{
  "num_hidden_layers": 9,
  "hidden_size": 384,
  "num_attention_heads": 2,
  "num_key_value_heads": 1,
  "head_dim": 128,
  "intermediate_size": 2048,
  "vocab_size": 2048,
  "hidden_act": "swiglu",
  "norm": "rmsnorm",
  "norm_place": "pre",
  "norm_eps": 1e-06,
  "positions": "rope",
  "rope_theta": 4680.0,
  "rope_fraction": 0.75,
  "qk_norm": false,
  "attn_scale": 0.0884,
  "bias": "none",
  "tie_word_embeddings": false,
  "parallel_block": false,
  "init": "normal",
  "init_std_qkv": 0.019,
  "init_std_o": 0.00549,
  "init_std_up": 0.019,
  "init_std_down": 0.00194,
  "optimizer": "muon_variant",
  "learning_rate": 0.00536,
  "lr_mult_qkv": 0.7,
  "lr_mult_o": 3.0,
  "lr_head": 0.00678,
  "max_grad_norm": 0.5,
  "warmup_steps": 200,
  "schedule": "wsd",
  "decay_fraction": 0.918,
  "decay_shape": "pow",
  "final_lr_fraction": 0.05,
  "batch_tokens": 65536,
  "max_seq_len": 2048,
  "doc_mask": true,
  "train_tokens": 888300000,
  "max_steps": 13555,
  "dataset": "wikipedia_en"
}
Each number is 500 + 40 x the weight over the matrix's rms, rounded and kept within 0 to 999. Layers, rows and columns count from 0. Numbers have three digits each.

# down: layer 6 MLP down (transposed), 2048x384, rms 0.0357, rows 1460-1526, columns 128-191
# gate: layer 6 MLP gate, 2048x384, rms 0.0821, rows 1461-1527, columns 128-191
# up: layer 6 MLP up, 2048x384, rms 0.0866, rows 1461-1526, columns 128-191
down1460:462475501412481468521576550539515484458550536500490505511459597478429526515484474436565433551612456518459541485510520474513525570561500497520487523583501463421502515550546514508504535486449557
gate1461:461520441563480545469462527528420509453510483457469471482490442497479503483517465530483471457494494541604486551468542419508469553435553518397515456512535551492468537454493530526509459433495505
up1461:485514474413562474486481465465456469473484506515495549530438468457471445458501504487519522527550523455450453492531516505542502479557493465426502478530422524474495483507538528507453525519450483
down1461:537521507409500357464466484507516538456448499541485532458492565527503436550538579530507525539510479517423453501395470563474492496465503513496480471507460495525460468557500457479485518465455565
gate1462:455520472503515547437545499483506409503532515538479496463472569454523506544484503471501557554526499492524514534482543402476483490421476492479467495595475450491515499555539456488560524495443475
up1462:522474461473497473517479546493546501545426487432417472510501484476499562502571563566483509488556572512502440514476472444545498538465498468453498564452453473472469562490576508417476490492480543
down1462:531452522596501435475460508502492557514576539488545471452508540438502427433418449520511544514497481498481583530457519514476538463478492480528582452549504533571570485523437438504490488526543436
gate1463:516539569442489448439478518473486430494496485508470524506484428511443517433532488473488500470485525483576580541472457514452462476569510541525446468450474571515429483498534446520481518453485535
up1463:457531516487472471507501487498520519512408535525540533519508524538568503496500516478491515514432510450484489403576542513551491559515469460486445423539492440507437500509564521483474485471501488
down1463:404526508509494467538530512548501510489501504416460459528525564499517440439570418554546533414520486445531492549494493499439510502562519510569458544515516492481470463472518499528533439479495505
gate1464:562492530459504511458456587546451445489432588503498470431480534560594441567506376437513556590425510517532485530499455482482449446540500597454562444561464437509622530469513573430596520491533474
up1464:492530440508409537517489534533540554552550520496591545448497570536548516514513476491532485480464560490480509534549512521436523425569507564502484546538568442533443442474493538496538545526456439
down1464:497439531549568493489549509511460561497507505552438528491484456447509553507478488463527522560601418572566534471515479448553543513517504507492477554481534570498473560515542476487468499534512526
gate1465:545522531535493486450521496519530491434487437535558493536514554470483604476468536491478469474472490463462499546499479382517479545412536511512597455540523557513533516451476576462502461494546475
up1465:583521526539505380461390523546562436571531465537501528486534490518498546497449528538516499493487569522536558480534520487479495509426480512422470525486460587475563395483459543482495524485561481
down1465:496537515480487507537547475442437538447547481485549622540499559572485498453497522480508472502468507479479452445491461471458562424490516485464481463566490457541481467478534433534507507511551501
gate1466:506511500523575513548460598489520458537460453469490511545450538448470464478577491493482560485465504484475455468515490535447482519520445454456549461436515457532502494486489515533479531420580511
up1466:421512486414440446499583513488420438511528515468497430440439507491495525475450507493519553463492468413505483566458461531549499528565495438514530538466503496491486418525443516533510540549503490
down1466:483490483541498516499433482515503470464425439502502477541532521481490456519591588505520489527542504468415520540487423566478486540540507468493518552526554538519507438469547483553474458489515486
gate1467:529490501499415573495532526463528469514465494499575522453515504505444470439521507559474490573481522492568493464516538588428510584528539489510500515439543491483502511504526401508457465482420473
up1467:504496517537461479534442457431433485508442493514492469467496519505519552512497524498564431430559522471469488494481482488505446518458507502466504578532506498440438505462539545506488440457472473
down1467:521451493501567454568531476457469483523551483504532525492509527469504484555455498478499494508592473532501486482491481491575546502576524471458387464577536496533551514564496510523475480548466442
gate1468:467404446458512507500516479490519522528481488447482511505471418514513560516538527471495459497539522419491476548497528496437539521462490493567471478532522537494505550496540462426547502504447478
up1468:483471587437473507439489471515466498478560511490497480547554462543443486463468528479521479449541535497458551455510491570440463506502530506475505530504521511494519547466547495481510404543479549
down1468:488489490543551445498488475519521524582503472548478494455559566505451529524542493531494453483504465516529464508455520545492493476529461523500514458544535466420482467450449457512530515520499474
gate1469:512519517479477457491475585501504488488500550448509489428480490449480509447488489536432474429482508553480434523494434485472591538603539528511460474496506467525422370443550564532526519482447503
up1469:570449517514437475514483530421467381478496485526478570450514557573561486534458540564536476470502516531420541486490498533412467474485522531505525523490454517440488508491558551462525508486511480
down1469:508518479441520496511551588535495573501527501469493454563476490508462519462536516563490459515523510383593452492541466528625568423498493481525440503487501533479524436520525417551543488559467478
gate1470:516563544555423529495473498466567484527505544482542510469484512458516451497512491485538544435454487480517546484473515452506506466392565572567526514471500509444495517476378399438488568544520474
up1470:467448546474462525548517447475503508471560540489494484485508464472601397486536535551533459459494477537505504597515558437527459456373411523497460524448523497467517490512483439512551432489519537
down1470:483434511529488531451526526512509552459459521538492582533546510551494466414434479554451449501483418575501556498567451437510499568519509507437567552480479439501507487538515508491499517530515483
gate1471:492543547550507492418525469551506540463492455426568496509514530492465554421530519490507496443533475542584523471517516472494483476541517470482468462458488510517540473552491536541467525522521547
up1471:582519431445478538521511452431479497530478472477483514466468548482480491518505476460492502580549537486457486474536534570511424549458427527489495507473527470496537591438537531455610508518503507
down1471:497567466570552547506532492542505505546432497552516503492450435506436493461429482474579488440455498530375414554486495512491491543507482500545536554409530517462506487494491552529497460548524502
gate1472:498559463481459470515485520465465481486449497574451564514504533529478533501445490543538522400473473454498533503568500512507581534562497534505490462553474461530538517501539413509516488482574465
up1472:545517450511502495467515509525541571446480514534516453467527534436494503524485507517453510441495479564553481499457488455552497458468496445554454498501532532463506515532464499504500522537547453
down1472:518531480500493398507433496518489468563493488459487532470486441480494448499523479531525504495533542469468522572532505529444517529522521446525537527566512510554502536501488462533572393522488502
gate1473:487571485539469481527522543464506477482466513441491498520521472484442511464563542493445527445493455521480530475480505396530500532540497568515560502484503488558526408434509487504443501469571494
up1473:550482521456412522564502482530455524605494550455566531564511472491557477537507553496554503438469500522553542513464514516511556526508474487473512431506557569497502501506504462512565476497532468
down1473:502433630582513447553555457517528492464487507518552482467477477530402429465480511445511524601459502532461510543530442474509522529492489490508524525518533483479468493496476540498565494490517525
gate1474:450537517534559564541476564488470472524544517473468413517549517453498552400631517463472561454495527462416460502502485488467547499420505526501531544597505436581556473498530535486499552510546433
up1474:443466492476473486544469501600514531507509499546549557556467455475495500500505528484570508488583520486439463568467538530495448515526520515505433575497485540456431552483467485458529538522499447
down1474:479537430419503434460518496502534427474483535461409562501467510469484498478534555478505478502482537511533421480503545495555522460515432516442460467393403508498543487494485537492513567508498535
gate1475:493540503502538465516516404442527487576464483555494543493544480466519437506470443538463514540544538506505483523486600502485534541530446433526396563464493462529490480522468490515555518510479497
up1475:492465535434509452604518445598508517500511473535497512497496436506534500510566585490520471476451484515408493465500533463498457523553484565487495517561466556543512478517514514535579483547548489
down1475:542543532522506481501571538517477525428486466412482455515553497518491477442533480581486469471540421486561441485462582465456494546537489466507502530536452547547487567505497545447432490508448603
gate1476:531507484473460472487505476502484530557470540408503542494473562534537595468558543490530500542501536501511516482433559493472581524508469522510515491510466479499526547483492465465576535541573535
up1476:483567519508506534503451530484532453467565545553473589534496538551447577450508480498559514507554411548487487433500485456527470529451541452527548389423536428442505444537454537439541455471518524
down1476:517513521477488474547517453544471449574524503546593432492404536491523444495470499500495499496477594477447620559489484491557458486552437528490546521457497447466558538476499434502517484570449465
gate1477:481549485454528480511451536504542510528524520388523503516502489459495578459469501531511485517518487528514474436523499533549472500549481509532520459466528523478554449460504466554442455531483505
up1477:536493492474491490528529537560451437533564478439498545527536498501554486457441448519559515511481491452421431489528489556471490441466461458496506466525492557485490539546551483547483463507499484
down1477:518452483539553520469537464479493517565448543554486436484451519507502487492499513462423468485432463418512519509492513443509509552517469517443466563495508562532476439529494492447600520508494543
gate1478:459486478432476528500451530566507491515530437507431504487490558419522517454455525519431491521603570504486448517525464509532417420497483509540569568523463508527464502474482570467548532524483443
up1478:475509573467429474488510559486543473447494493508459484560528516486459458456459492485481590505485558471564531479500510455485533538490522563464531501415474494481557563529520503520517443459521553
down1478:515482438560510502500510486533519508553512514490524508536453545441397528445463550512491502452497460601477405496532503565504493471542482514531532561580478477488547433505526518457616529519468509
gate1479:446563503427553468500509450534501462544493530496441470581534505484529491578524445493454461460509526498503458457466530504534462497461531528413485543533559512544501568470480532535504449433499476
up1479:484516524487475405527504468476435510509519496499516487546503577539535476516512449516459504466528491527462501483466466484528468488491456527525556499561518491587440514547477486556541514535523501
down1479:528425485498441575480562511488563480492457517538529507450433462475573535454446503490476493521493527519494537536583489512443542493557521501488481552461460461474512465506481508508495565521454456
gate1480:462502437454463454498488539465483483523512574501494507466465445484488463480530545518575467533469470462474451465561561583445564564565524465494484499466491453505453493635454468557571524562497523
up1480:554500491479482502524514492457545550514448494415479543549542531531508578536484496574465574476479509517528500474446444499494481498487499440533565465518542517480553540425487440575457464535464512
down1480:506467410457545470471483446541500532516558504466513542527493502506509531471499502543473534491434514450532442494471539464526494562542496522493444579404487472506509517551531508430468439493500479
gate1481:493482498497522458531524518508511521545499514498454465488481463463464486501486480512510483477516464539467520483518529604503514508490458516500508504444459525487544430433509546478509567542489539
up1481:520451479484509414531543476497473488543518471481516493458461422450534533529485509480450508467478450528475498494472553495507485516484478511512535496496464482442525487495541526493448453524539478
down1481:524576506506470506486488512455514488481464508497499523571539553498443468481533497547528553465503507492524497539496438504500491517478505476505452479550503504502501536484478480525547481496559477
gate1482:477511548526454458491535549460531526499585557503496444510462513514475437479514486527555501460504439532432457514467506445507517502503510406561522526467531492418507480541564501464403530435453560
up1482:468429488511422486461498479541449498457488546503450454509547554398479567464458541494537523552537500493526467523448506488475501556481491518525412449473563467450442493427564469442478472475478439
down1482:557454494425486384494465498540647458547537389411503534525512559489484458472506451542457524530541461467460565498479486608486519519541489551458462498452523512542556479477479493554608462419564475
gate1483:458492478469433557516459513503428469513554472523498515495474481512581449466587573439470516500481477528506515529512496517505455471510485523492521486519499488448437483458525474460443507498536499
up1483:509528527479482515430520475541517517495520509515509556544529528468417502425515566469515523458476497478465507567472507497500550515493395422508496486539502472501508517488499507504495491576462417
down1483:490456536542574451556557501441503441441568570545432513437452498506540470484453456534436466449557517513475483486485477486443488492488472542426510459364506513536545520539522476522532527508532505
gate1484:464547502476531485514455518539477483441489521400545409496450469480524469528449496524516425519514524504446516558487531502452439426473464481511499526548453477458561522487531559494532518499511512
up1484:538499575492464460543494548510459515500414535532520563505487496527543480520437531458556529563511518621486502553509529539529506548481453477472498461547563456506475443520471488484477507552432449
down1484:450549473491581573516473536443547516493541440538447453545499523443529538528524510486523474542509513466419469564519471513575514476500491442455474515448491449564514559543504491497480476536398496
gate1485:501436478458549522460525478420503498510439525537466606527471492454510489473464534548511490554498464559527551571558524443504462505432495446517516436527482502532556527523557463506586527431533524
up1485:513484554521458422486557526465466506561577558530503425516496498537478545578561526451513538497545502486490472511448488517567490496525462445518465542475511494602569464438496545481498471499536470
down1485:523417511483506524525449484563406486529408498448466547473525471474519528453495456462524442471458466526512492490459509506464507458492419419509513520490406467425438474554466543506509536483451567
gate1486:471461494468532487397474459482539537521555552464476496403452532521500493514511525535488571532515382503480501508508560531551520464487477516418512514461436425472447553502458501511503501521500485
up1486:559430428600400498527471567513509524528473540529465481465509471533534477489438398470530550564453476620492592554520477566546487502491506466530507451515535467446451482482483485551427477449537474
down1486:412470582466508469444550504476535531531516461500552467529461535449493534552503526494456460438484597495442516498482479522469424534439519541495408524496523515447543538493471488501535576393564482
gate1487:516566511481547476475488435504578497500459444451484476511504490465534510488544505534533535431482560523541466457491501486476481538543519491470567595519516456523494465570488505495557483522461516
up1487:482461469475507513565509526522505472455497557474487484536516469490548513501500566504572538508483478469484467526505529535562493489439498479474533532478576536504479478401518580545474556505480486
down1487:513522504492514467421514436511553517476512484463533528515501573436429426498491537532468492481481503496509504477489476534525546518495462546513400472557501527532480554529496444471480513469527475
gate1488:460536507480458505545500523458483485536514473472553568524499448513477501495598620545483500458510509532465558518494496462463422468492507491455369462454520518500485457424514541475556512419538458
up1488:516468508424479539554450575463517488482454521450522594474491547557455491504531485600519487510490457463444557450613392515544455468510533476546521507437448435457476510556499568569463453444482476
down1488:398474475450404462450553493498418465562518442461430560510469484460553444446494560497490495513466480560518513514553446508561497464429525524521542432492464479479423487530523435442586547448521543
gate1489:539524527557548507489459479478538442432485485543464542506537485539463511562487528505457485518490413477541530529478558515470545521442531480512593495442477478445539442478473483554460519385543477
up1489:461494443548424466524462564482576510509471478572531521468528509493522541511517414551519523506518486529459490406488451482423527484510516483545495510412518513500508479537523496589464543521443526
down1489:441556556522534496422508460466465455512526489482475468488431470512483454463498467546516523479523482535565579483479478462481487517480552508521530545429452470444536521487481563419547527513473463
gate1490:442467442438485527520521448480511552542539457533464513442537529525491498487480457501442473535483508495453541495473538540468489408575509477484564543440562436522470464484485453475520613479463531
up1490:453470578417486460556491532503555424471489480444510505508542527532569508430501561488513441490528495578442518543486495525483499459501543448503554513461491518496497472456481535404550527502387478
down1490:482515442495509498497507485510497523528531483464446523555473585472521502574475481587452493488535448481506430403454545556463474380515473519458535476363523488448526496512505438578408554440480537
gate1491:480461465536468520574564399504546458523537528496470532469437447555508459543474481532571490499520528477507547458479437420555550504530497575558471429547447500533459521526534476537559495473591537
up1491:587526513551560512422524561511470544545495549435511520466558490537516547471535537482525599503495515483461554582470571425517550549532528470455479550434469601550477536491523465575479489494464491
down1491:549553500462486535534510536445478478463497516409512544448544562464506480498472446528459446564507500499457507510503530558564570544581432530512537527573495500568509557523486550506470531538562424
gate1492:473571394512496527501501570502501492408561539542461488512465432568586516492557490465475568554592444430493535495458508532504583465461459567523472451458482475474496439514450544434540517458503539
up1492:458540474419531447540526539538511443515425473499464484451520390522490523537496525445522430526548437506489470569474543482430513461525532507498584560452485522512565460536526546412529493538533511
down1492:476496464436535480550515509527604530449414486477552459500519524462502523508539545568496501433521537476479494519505432548473499527460509539476575582494426484461495496535524524542391525542515500
gate1493:493553547514411428478455452414492486463510597450545588423519566459437580491478541447416502490472509429492485570543519408500547571481533535537491510586543513482464452546533503531556515556426513
up1493:491486489540542528452496482499532514424454546531515567484439556485471528524525532531520476525494556521508453520435560462440456489542499453490444490558519513558526535538437621540421439552472472
down1493:525506587468477468552539506548545466540451520478510462475438491541553448439461434545401446485526413520472573511484504437529610490495506418525465475523579539468560502510512467478568462484502503
gate1494:500528511489489517560534489489445513495428470440592497420497491481548546508452432529484514495562515491472473471477470489535556513540479518533559542470482521487500494475471534532457516539472465
up1494:529522534460508464455466547454477460482535465508490537517543455536502494479627444474484437506519491537500460529528532570523524493599527488588474475513465504528510543485548383540484562506433548
down1494:509517450475522439500480467559501483530460501503518524602423486464532496527562506467560491493498432523531455534495565427517513507523459542489537506493477446496484504588508476550538524528514498
gate1495:424504530518549566500504525550510477589498508430452577497537511548514529473507452524563555530537524433553529451400446533454483500491525520502471535526504478557504504492492560554485501464569523
up1495:543516482486512492429538507449477441469486467539526476554394501448481503533528516474551464493463492521495503449548526506519536512556504563523545478458528481478474479556434567498454469503488581
down1495:536527499481504537519419507506478521495522476568508517525544469491504489534455559490488521519475497478546459540499527489505502524488492497494495512471477482526561481430469464494491552413477452
gate1496:482557581514487464548612520504439487442526441456492549488439502402546558481478480512428475485514507523580483503490522491550500572455504403406570511419494551458477487515510503445515609566443425
up1496:576483537588499479570562528512467469398487475513554478535464595509523546487515560540499542509543505473506548438474429492512487514491493454457502492431410622448580489561594476449539537607517456
down1496:504523589570528489575504521461520426580557505483506529488453462539556507445478507485379534497489517459471405483533479430493457533458490470451618548484489499542552481512521513525571458501441511
gate1497:536556499520471507486495489523549503406499490489450453532524557474540422533546530526418511465541447545571459478558525481473522531577497471450504514471489490590496515537484487531460448555547498
up1497:511551525503446476485529475472509517470531446442593514593499460525467452466516541506546487478483471449524493486557528456489520525512434525565438486519486558536571356395537512478566495562579471
down1497:491560475515549559507489505483476467523508569534545502530459535487522494512496516537528484496504528485420471521529518503508502442465481490489459470581452493470489510412551462398520490457517489
gate1498:490485453491454436565443519494542482471480484478521491497552552527543457481481482512430523499496523444502553478467499450487488484607445530480523564495485497500487400490479533450460480505511449
up1498:511481534508509488414468551564421541546541478547500494522486581523470471559548458522476473570499512494434506524506432527525517490417580491492560502432557516518473476435492513473522517503508509
down1498:467597479464554474482456442483626403515524502460536483477551504494527517531504426539459505522464567465493473493474497495507463553479542524527545509464469468532524473459391474444458456525528483
gate1499:454481540486535506499519414544514520442489505532520456482465517441493485566491514530466554517468458552472470468497478530377492518535537468517532453532516497496433463521500486534510448408458516
up1499:448432550513449517462544545491491540503490458486522523482487522508520561459482515482487553540508516506534455564537494521427424477620497542564502528507461492572478528518491574507522506497523500
down1499:530479430492537505526492496503485581464480526466486452545489536514467503650487499553451429490513501491472520537479479484463534576443515498505444504584472516486494531491524505482453453520473518
gate1500:549554460555497546487488462549498467487491504494511469398478507520509451545520487438522551524491421478494492453527473450483481438559532561577600531525453488452507519574444447554499465521549516
up1500:495490524545557464477553528557499458465430488516555512580499449467577500464531516461430492581434496478491504579464489452575563563464419534526452496463473507535467508514479573547403462495435426
down1500:531517564468536470413484500604498478546470492490469453397474492523504487367444548410515543461410528556434575476536528587472427562479432420489569471418504525561545517495560452450468442473471548
gate1501:508473491473462499495473514488524570469478520542558520487549586555518533552428497516440544463539426487492486530525563523484546531503507494469568448409470523492504480523553553503387545502526476
up1501:470504552486441496485502503531470558478502558529522530469538620451464434557509499476484510518463506505428496502511460517502509538502467523540473498566453477507521501499548493539433548487551524
down1501:528511493481513519591504427466475514522522495522516509601503444489520487564510474464536491510577528534524512487559533488508470489508496442535460504668492558458513461541471474500569462502523459
gate1502:491485496477518479453491505505426536495450481465476482514445527492504471482517441525465495439539467504494479523517529547489499499571477522505443519554501515556534486581511506503457585533531468
up1502:487534524596546541513575508505515519553410539439501505457454542468489460499499516590536563438475507478533558497570480398506446464532486467483464446408483466532482553496465470503571434451478531
down1502:504504491464483447418502496536465519477490494502484519479486551503475548497532475514468442535503460528504432494508508496490505507505482515488540539677561500482535530547536485470521505546506453
gate1503:516500491474555502563564534451557417394564515547512459562520524487627529562448511490531536517544514468480472516457529511432438414544539545527511508519549515592498483517448504585532478470536452
up1503:528452469494475540573481511525488543542481505588514461497528500451483467435437459411543536514439488477466463502447510513477476570542504472505539497503592521604512498499441536404603457479503531
down1503:436455510486496482455528499504495503523514535508534486467532513593514510495386446491465423469458492488525548426477507586435517512475497471518514497502508522546513409524486527531454454492544557
gate1504:443577491453504519549541508429509444497458493541433482505525473562475509483496559494483597514443497504521503526514487465491487519552504531526470494495494456531468487486541504505529517508424521
up1504:474430502543505529467546484564504536478431504492468490532448488509519477483465533482432534504505450556502522474551476523519462481490474509470584546534511490517477469459481581486456539489511458
down1504:456444457533507515491534531449501505490570415465550533463484563462454490493477497542518467483544476460501475498486514544515523452525537541473510481453524503535494538512499435499553487502441485
gate1505:498479455469507497417484502489478451500501519491488458534534473494477467449447430506509519476427433473527540508422469439486494533485478523499482521502530496554511500477494534485574475488556451
up1505:535494514540505410508501506565522468502527493549512514501513536477512456514493414491477450521487567483485378562532516464456461558491443487474539461494460550517521442490501567495457489427488471
down1505:458477534497454556463522490485536539508537472577455480496490534572524497461456486484435505446445495461481569474506497515468535494514527484450485498485433473517465503528549519491467588577486514
gate1506:481516501548508483549571476577532441502516516504475519453446571527487485498528474580521456497537469507564544514381461383623443471513500454478479466569506530522496492556464491418474541535482523
up1506:427510489518548566494626508491509455451561487535442440499491450538487526541484567490586433461535457507609514506516436514481531501493504437442493610441506512510542484527483394468479480511553492
down1506:481513542545443513550577554487531471505444456501493577489458596500506492450507559497516444527435447528461591493514534452512489475540476516549542538531593476500465545510521470529572472578483462
gate1507:457506510470495484445475506488561449537479521494475485485495513525481381616567491482554450514503435460451454492535506520552505420505473469495484502464519480433529494479518526479469518543561490
up1507:480503526500560455508534511486431533501482474482497554496522487428473541459501535518472522392508522478507440480460515500486490540439515578556522507520470525562447516482544423541481577412466511
down1507:514456579445486549509532526504438477528500580457523490525552528475470441505492469439561490508522497477523486516488500487472520466558504514484469499520543466422524533519500461500453489512540517
gate1508:521446477447501512413481529497500524398479470523479516422452531517498503460571537435505502507410534483501567508461472506509557528512544532514490497452465436471516537498511473499447516479443487
up1508:491457550513551543495476484553513522577484468559452503470355533478523537470496509530530568538463511542494498399551541449534553492512565516521455527438460515523577504490481490515477521538544440
down1508:503469490541505524509489522551487516501541520533505459572507515474505474429471457535544530434490458415504462474503482456481511557409472438516571550411555402542518508561530443479473520516551473
gate1509:562598433537500445468563503518614473531519479450552445511511452505521590446451476499509546481509508508500547511558555446456482526484452531568562560500537429503518501572496451461514446411521541
up1509:484495494497455568544417462503381558448470519516513532506442435622473489518541580436541541503554436514487444458461549450534522477562506517472577528523552485580397538485496465505457465510517551
down1509:597472484422466470438515543478473519451431479497524483499510630498516483510484422510484532458501574473476495459527474451516416529460491464516475551520511476484491481533493547533511523468595482
gate1510:570536425489570460461506591492496592534522527477529487493528565468540457534514506525482467499464427448569506592385461443515485595495508507465470521480557523432506508470416532482580463484512498
up1510:534349461467526473523451564467497413512502487538448439508519485489582477553516493524464448467507518480496508486438506528435419489485482564420540455456542457591482556564505477453484504482427556
down1510:503438486522386524574589521484521562451464478479471550507502509488542481470519531444445455461532549443441576521597511452516546544531569518526486511584526463506485494529500544552507512521505546
gate1511:506425528507501533472502459441527527516565524521496484531544416529568451448508498592480488569501443462526542505514555496519473509493472478499524504443512521500507457449504435497503491523547437
up1511:410590471481475482588481452516481505520466498489512570535416497514550517529499482499575486459581486493509470522549494470487486511539536434564523504634431479539555547482499496455471498556462534
down1511:550544532514612463485548502452528455488504481470448478491575466476478523520463451486445530459505518437483408496512517371503533587532556570446520556471541535468506420522486531509427519509489530
gate1512:487606499526484514492540542449441496515565579509455485448486475536527462550438450480495547504459437593514465517568591544502506610477454500459528531462467448462525481537406518556512505520492449
up1512:468493491592513551462472517492490501518497508438483593532459582589437541462414458452452564451531454529504554485510513484484501536488526551460477487467468462516490447524545592528500464453458419
down1512:490570470502421539529540488479360462417467510550507462533476491475428479481477525462450423494500495460531502449480461591441444514533468456572441499608538537481523496503506409492505436499473524
gate1513:529396504491494580498519459491482458430526530524553476489482507472489462552517553462472567510425556436490417479554445516411468497461481496523527464519484457484478505542508481585516508506529479
up1513:446437489496449471500528512550541528539476464500491515464476453482494482504511457461565467546470513562490450478534556459482480540481530518536486478438475531513433501446439490547538484446564585
down1513:515487526503475473561483485470471533534536462558543499529543547500568514447456529545463445423474505471498495515492458555502534474510448460452508526499521477546433499526513518462464493524497473
gate1514:493539455551513473479480503490463433537468469461508496518515487520556545595490463458449525387540527437595542499533420483459496571491600531411590462570542525610448470471436531500468627501474560
up1514:558453562525491406505496483471487539586523536471501462508464536484542463554529556512472496562448513536504477489568492546534503497521517464505483520474463533461490484547498500542505493501509429
down1514:544540509529516536512559530464532532467492458518529513543428517540453510485479519520518491468468491467499452390479570507545499547496413501475473471445496489445574531521497559442484469520536568
gate1515:613434567502520495437558482519532544449428538421480470493490492522498483489524545553459412496520440481464452509529459491473465464531506514472477441461424508492475587471515468543430493484430541
up1515:506483504454514595461508497456536493479457516506489490474431477479572488474542502508435495514471443456447481491476572507514464430449482552501567492495493465471474440464476530535522466449496463
down1515:468526520503473418518471478532517468493524537444527545467465545479517484512471447464521507479514505502541546537523529569512552474595471479507506518523465480461528474589445516468542495486514502
gate1516:521538528546448465478485576414545497462515595435429543440458568486531528453491485518473502491500583474518529499463492500475532573572521527544477500424525508533577454587460528491475565528487561
up1516:474567480463540556527491530515388503548543481492493497556558411529506418574532538542464453533524481463530436498516469525596551397471506527467564509532493537516508547414529493544461478458514506
down1516:564473504415487507477578499447571527487597510499505510505517608508423492454504475470542556486529503617566581494454564480456504491549567533566527492493588511520502534424540484544545516458517503
gate1517:474505392496524497495437543448447448492503533513447481544506518427484397494520501515454498499530555544560483518439526482487547510429497488509446541498509487521492423446592502482497418540536534
up1517:504450496496477494477515544530422451512468441528478495507503476456531519557487417577471496452454537490465522489500639574504539486466443585528502572534408481563463491487470454461511449515479457
down1517:484579468661481529532498511615405473491510471587552494507488566472541541568513545469500532525535493509491469470442444544505490514530491443514491497522530515513497472540497522526527494438504522
gate1518:559476447526485559568421509535525480511505509535530508436497535473469545412493548527487581455513494518402518615486475527471471484441550561569496477536470446453463498476546489554485481475533414
up1518:475534512576538487469460467565476585457461454504553486517542430503477529419518549494555567475515506512493510568497458537499513469496497535536530611502488438556526490438494564562538517469498523
down1518:456491464471458554554490552516559529502484525443436539548530488481538499523457442532492533440500481510506487442528530420544470541515532495484477415555560520504477480516497509547505488560477559
gate1519:526479467487531461568509545532434454485445503583509431547419461485458445480532530455511438535461450548484514464523538468494529477521457475526496512526542477509491432524487443433481543433484494
up1519:395506518452493495495481482540554556484475508525454480502467504486500566507483420509447497445565482477520561523474426519524450540507502570508532593524582578443507551504481513546428472484508526
down1519:523440389522503472472450529390473508507508466562476535497489480472509496471495512519552542472477457551468509446519527496430564477488494521504592490456515467518518486496513495477509563504509528
gate1520:543520524503501525481508529496526516514605445461489486513576449476515530501506523552448546495441508454525475617538507506456490561489517539462482520535530483559458419462454398511437486490498529
up1520:508487545488483449496465452514463507479476471498528566480526571482553556480481522501500548558528541521482522534536542509465496495450512548534459534498527423411560450461410413477542461581549460
down1520:516570381493512559457508500556517432601530521536521435536541506429530536524545497527479487467515546553506547494512511511392450548463618571503504522519465500491577517491508556531525494430406513
gate1521:512505446474537538448563515476536527544528423506519475450498553445476546440505518518527485540458450503606497512521533446447488561512513463508478500542448462523530540464482536523599486565589484
up1521:518459489463473524468434432557546534472531496494532422482429481512510514506469467506534500502547572467494516406446434517515484452481444489464550500455463494495498521479518511496470495510472540
down1521:534588482510499473507594435539442508527494514478526487539557482426504491512591503440448500570494500521426572541533457447476554494592511497559536468525492442529488537493483532498535436453564503
gate1522:514500505494466547472495446565466526437559496503504529501572534550563468491507543511501519533448421552511520492521546536488480489519490502457492513538449485497495492459486513507523512502504546
up1522:433569427491481546514512531510509454547485458498507461523480536461552517500447469543408533429529452509453539488556512557507522520501510504499484525440504490493492561489545473489530454461455504
down1522:509440523473559495499531503516447484448434466549557543504550460550461459519499523537529416525512427474490496511507496622496483477530533507497500448579424489471521511434496484518513454517491542
gate1523:395496369517544623525520552563464478451595499463487503447473477562622460526513442457474492494431491423604477527542455476570540448476533546505477430459542436540375411577437562470533411523508516
up1523:486483464564512465505488472497467446474497512471541505488547463500536545504483541464472581544563495457423439514511535533502415554481478492491515495478532508435543591530544472494468515386466475
down1523:545410527510494541479476485502476382460492432503463508528571467462478556515559538540476477520496485454573586505539529510458505438526595519471516470515550542591489516493579591558591469479528552
gate1524:542516454476521513484495499441511481518505544495578410500468527451515504498560512517466478512479481513568484512472537522423496462480476567529543472549523539564501521494526469446487520532505535
up1524:489488555544537516479414470535485539416580494503475502504474553511519531525522569530519490542477446492543437475515455478536480543480544463493481460500455531519525537473486520460497511458495544
down1524:472491463464486479542601573505485457580454460518516487480516490508510487470482458516461517498536562485499532508479506433494491480455451485527545501554519486460508472429521522564520521525558486
gate1525:518552454526449446443549531450543478483439553471523491503515562451547510500546501475510492547562556522472448477481574447550496419540444505524521523494525490438500510509449538406497440521478456
up1525:513463492443547460549461550484502475493399516474534457465530465508498521555531456481484534527514502485508543477377467505528574490486535498507390513477432424505446437480528485558514402485485483
down1525:465493510521500493490494520587487488425448528481482488489521550520496505508476467493482469526481546534476520481513456560488550552429454421482476521598421548477510415480517523500518490475483450
gate1526:521538485500569562567577535446413426545442505474478560530521542515500532481545538531541449493567495517490542525468456513432483500480413515486520450527558476497512559503517495562560528449521506
up1526:529523535448542460548480559499545545460488513449437547540471459547505582595517489447585545535409562516449544569450465544479510475518548502514483412513574455484592460499487606531513481477513511
down1526:468522531523479515511514504524496488493495477479505475575555507460496450576474466507491552518522475477592576479429520422556554515537475459502549474450609486594544459439426500519488463430563545
gate1527:435555457496414490483524444496613525510545437502451492431514467456523490457464477521581480451504432435472419531427513567488492454475500502463526500480516441407431557495458448544551542485534572